Weights of a small GPT-style language model, trained from scratch on English Wikipedia: normalized queries and keys.
Each number is 50 + 15 x the weight over its row's rms, rounded and kept within 0 to 99. Layers, rows and columns count from 0. The size before them is the row's rms in percent of the matrix's.

# layer 11 MLP up, 1280x640, rms 0.109, rows 137-140, columns 512-639
099:35 47 43 63 50 69 36 84 43 29 26 55 64 44 32 53 78 55 47 55 42 42 79 59 78 26 75 61 55 41 51 79 60 41 53 49 52 73 23 74 64 11 59 52 57 69 60 36 50 35 46 53 22 61 57 33 28 53 62 67 38 38 82 56 47 43 43 50 43 63 40 23 33 65 54 60 36 67 47 40 59 15 37 30 49 53 46 61 62 50 34 54 31 55 73 18 63 51 17 53 54 47 75 48 16 37 59 54 51 29 65 63 54 54 38 36 53 53 64 53 70 66 78 66 46 71 41 41
098:30 59 39 47 53 32 44 37 17 43 41 53 52 62 38 35 42 48 69 72 53 38 54 66 50 56 82 41 42 25 55 61 55 68 63 41 70 46 46 46 64 26 52 60 23 24 46 74 68 40 70 68 76 29 67 50 55 44 46 53 51 62 36 54 78 56 34 81 45 47 55 24 58 54 39 51 58 45 79 18 34 64 51 37 58 14 75 21 44 37 45 10 60 42 31 39 52 62 69 36 45 36 56 78 62 69 60 50 46 89 61 37 50 76 62 22 27 55 41 66 64 46 33 43 39 65 65 48
098:89 55 59 76 71 55 50 53 60 65 36 81 29 49 54 82 47 45 53 41 60 53 33 36 34 48 44 70 47 31 52 43 34 36 61 61 36 70 46 58 47 64 48 63 28 33 43 35 61 61 45 55 44 44 27 18 61 41 52 62 49 27 30 41 28 56 27 63 63 72 53 48 59 39 61 55 62 39 75 50 43 57 66 58 55 76 24 56 58 44 48 33 53 61 33 43 51 54 61 67 34 66 75 54 25 39 48 27 30 57 40 71 40 31 57 45 51 63 48 31 55 31 37 55 26 47 58 61
104:52 29 60 52 40 27 59 35 49 18 49 52 48 38 69 26 61 63 10 62 64 69 78 61 58 53 38 60 56 46 67 52 36 38 51 60 20 40 47 76 62 37 46 54 59 65 25 50 36 36 67 34 46 49 55 59 68 36 40 34 47 69 57 53 52 31 46 50 55 43 62 56 58 34 40 63 38 39 32 58 25 22 80 36 39 27 38 53 50 23 64 26 59 57 61 63 60 60 36 52 60 61 41 59 59 55 45 56 29 61 63 41 62 69 74 49 84 46 59 27 39 87 50 34 38 26 28 62
# layer 11 MLP down (transposed), 1280x640, rms 0.0739, rows 137-140, columns 512-639
100:45 67 36 50 64 44 43 63 64 49 43 50 51 42 40 53 42 48 54 34 38 67 32 37 57 46 66 38 61 30 34 41 47 29 54 61 63 40 40 64 48 38 48 44 43 40 63 26 64 45 57 57 23 05 34 53 27 61 46 59 68 46 58 46 31 28 24 47 70 60 58 23 53 26 26 58 46 43 50 44 32 45 42 31 47 68 50 67 32 25 28 25 43 41 47 62 40 47 37 80 14 11 44 47 42 28 39 62 46 42 41 73 51 47 72 51 38 38 39 45 41 73 28 61 60 26 37 68
094:29 41 62 37 53 41 37 34 41 63 49 55 35 71 67 73 28 65 44 51 53 68 39 41 51 64 28 29 60 35 61 69 54 77 51 43 67 30 40 21 34 58 25 24 48 46 50 59 64 61 66 49 69 38 43 57 52 78 64 54 59 36 44 31 53 05 55 35 46 84 37 37 36 39 58 37 50 55 83 44 54 78 56 36 64 52 51 44 53 38 63 53 53 50 53 42 48 38 44 31 34 38 60 57 67 50 65 60 67 39 33 30 47 67 64 72 53 37 64 36 54 52 47 78 43 48 84 53
097:72 34 69 31 55 27 43 61 55 54 61 28 46 68 54 57 42 34 45 65 11 50 48 63 64 54 52 54 55 57 53 66 30 68 47 25 48 52 48 90 65 61 68 59 67 79 49 60 57 27 49 39 52 45 73 67 45 66 41 50 50 47 62 56 17 32 66 43 77 67 48 59 37 50 21 40 31 55 63 51 39 54 60 46 41 50 77 37 47 35 15 55 47 25 58 43 43 73 60 52 67 74 35 63 41 63 47 56 50 46 40 44 59 28 65 31 46 59 26 57 66 68 55 59 57 56 58 45
097:29 39 78 83 52 66 54 54 36 63 61 49 56 50 59 38 12 20 63 25 54 53 41 54 57 31 49 34 27 53 58 45 46 22 61 31 33 52 57 55 23 43 58 55 49 55 25 47 44 48 44 46 74 30 42 46 36 52 83 40 58 47 51 74 60 61 54 54 38 54 67 61 50 59 67 56 60 45 22 78 53 47 80 64 71 22 73 68 54 63 44 30 61 73 44 47 49 31 63 51 77 57 53 71 46 52 59 35 61 32 32 09 55 52 53 64 48 57 43 45 69 43 53 44 51 56 36 75
# layer 11 MLP gate, 1280x640, rms 0.0996, rows 138-140, columns 512-639
097:61 27 79 53 77 76 60 58 42 44 85 56 79 43 70 42 50 60 35 35 65 60 50 51 68 53 47 29 49 43 54 54 71 21 45 44 70 73 46 80 48 50 38 40 61 48 58 69 37 77 40 18 65 46 71 49 23 55 46 24 31 45 88 64 78 28 49 46 58 41 48 52 42 56 50 57 47 52 32 30 52 49 57 33 68 55 50 60 65 71 38 76 42 64 54 55 53 80 44 31 36 31 38 55 34 33 49 58 49 64 41 55 51 35 59 22 39 51 26 53 28 37 66 19 55 45 38 48
097:65 52 70 67 58 29 47 66 47 57 34 43 42 50 60 71 39 40 70 42 58 53 41 57 60 62 26 50 41 37 35 51 57 66 45 62 41 75 58 52 58 78 56 46 53 55 64 44 55 00 41 51 42 21 54 55 39 44 72 43 47 42 43 28 67 51 50 23 44 87 49 66 31 64 36 30 39 58 58 47 64 80 65 39 51 54 55 46 74 51 42 32 60 11 60 58 79 73 65 70 36 65 60 73 59 54 47 53 38 72 27 56 58 41 52 31 49 47 29 49 39 52 60 71 40 71 52 30
100:55 58 47 72 42 31 37 66 42 52 41 30 62 29 62 42 38 28 34 45 64 45 70 63 47 37 61 42 30 74 59 38 59 52 56 60 44 53 46 66 47 34 24 67 43 37 45 75 31 58 67 42 42 35 53 71 62 10 56 51 35 41 73 57 56 55 42 75 52 64 35 74 59 56 28 64 51 41 54 41 42 24 25 41 48 67 50 50 50 27 53 50 63 57 54 42 36 57 44 23 75 53 28 42 64 49 48 60 61 45 57 32 42 60 54 38 43 38 72 53 30 54 47 15 37 18 48 56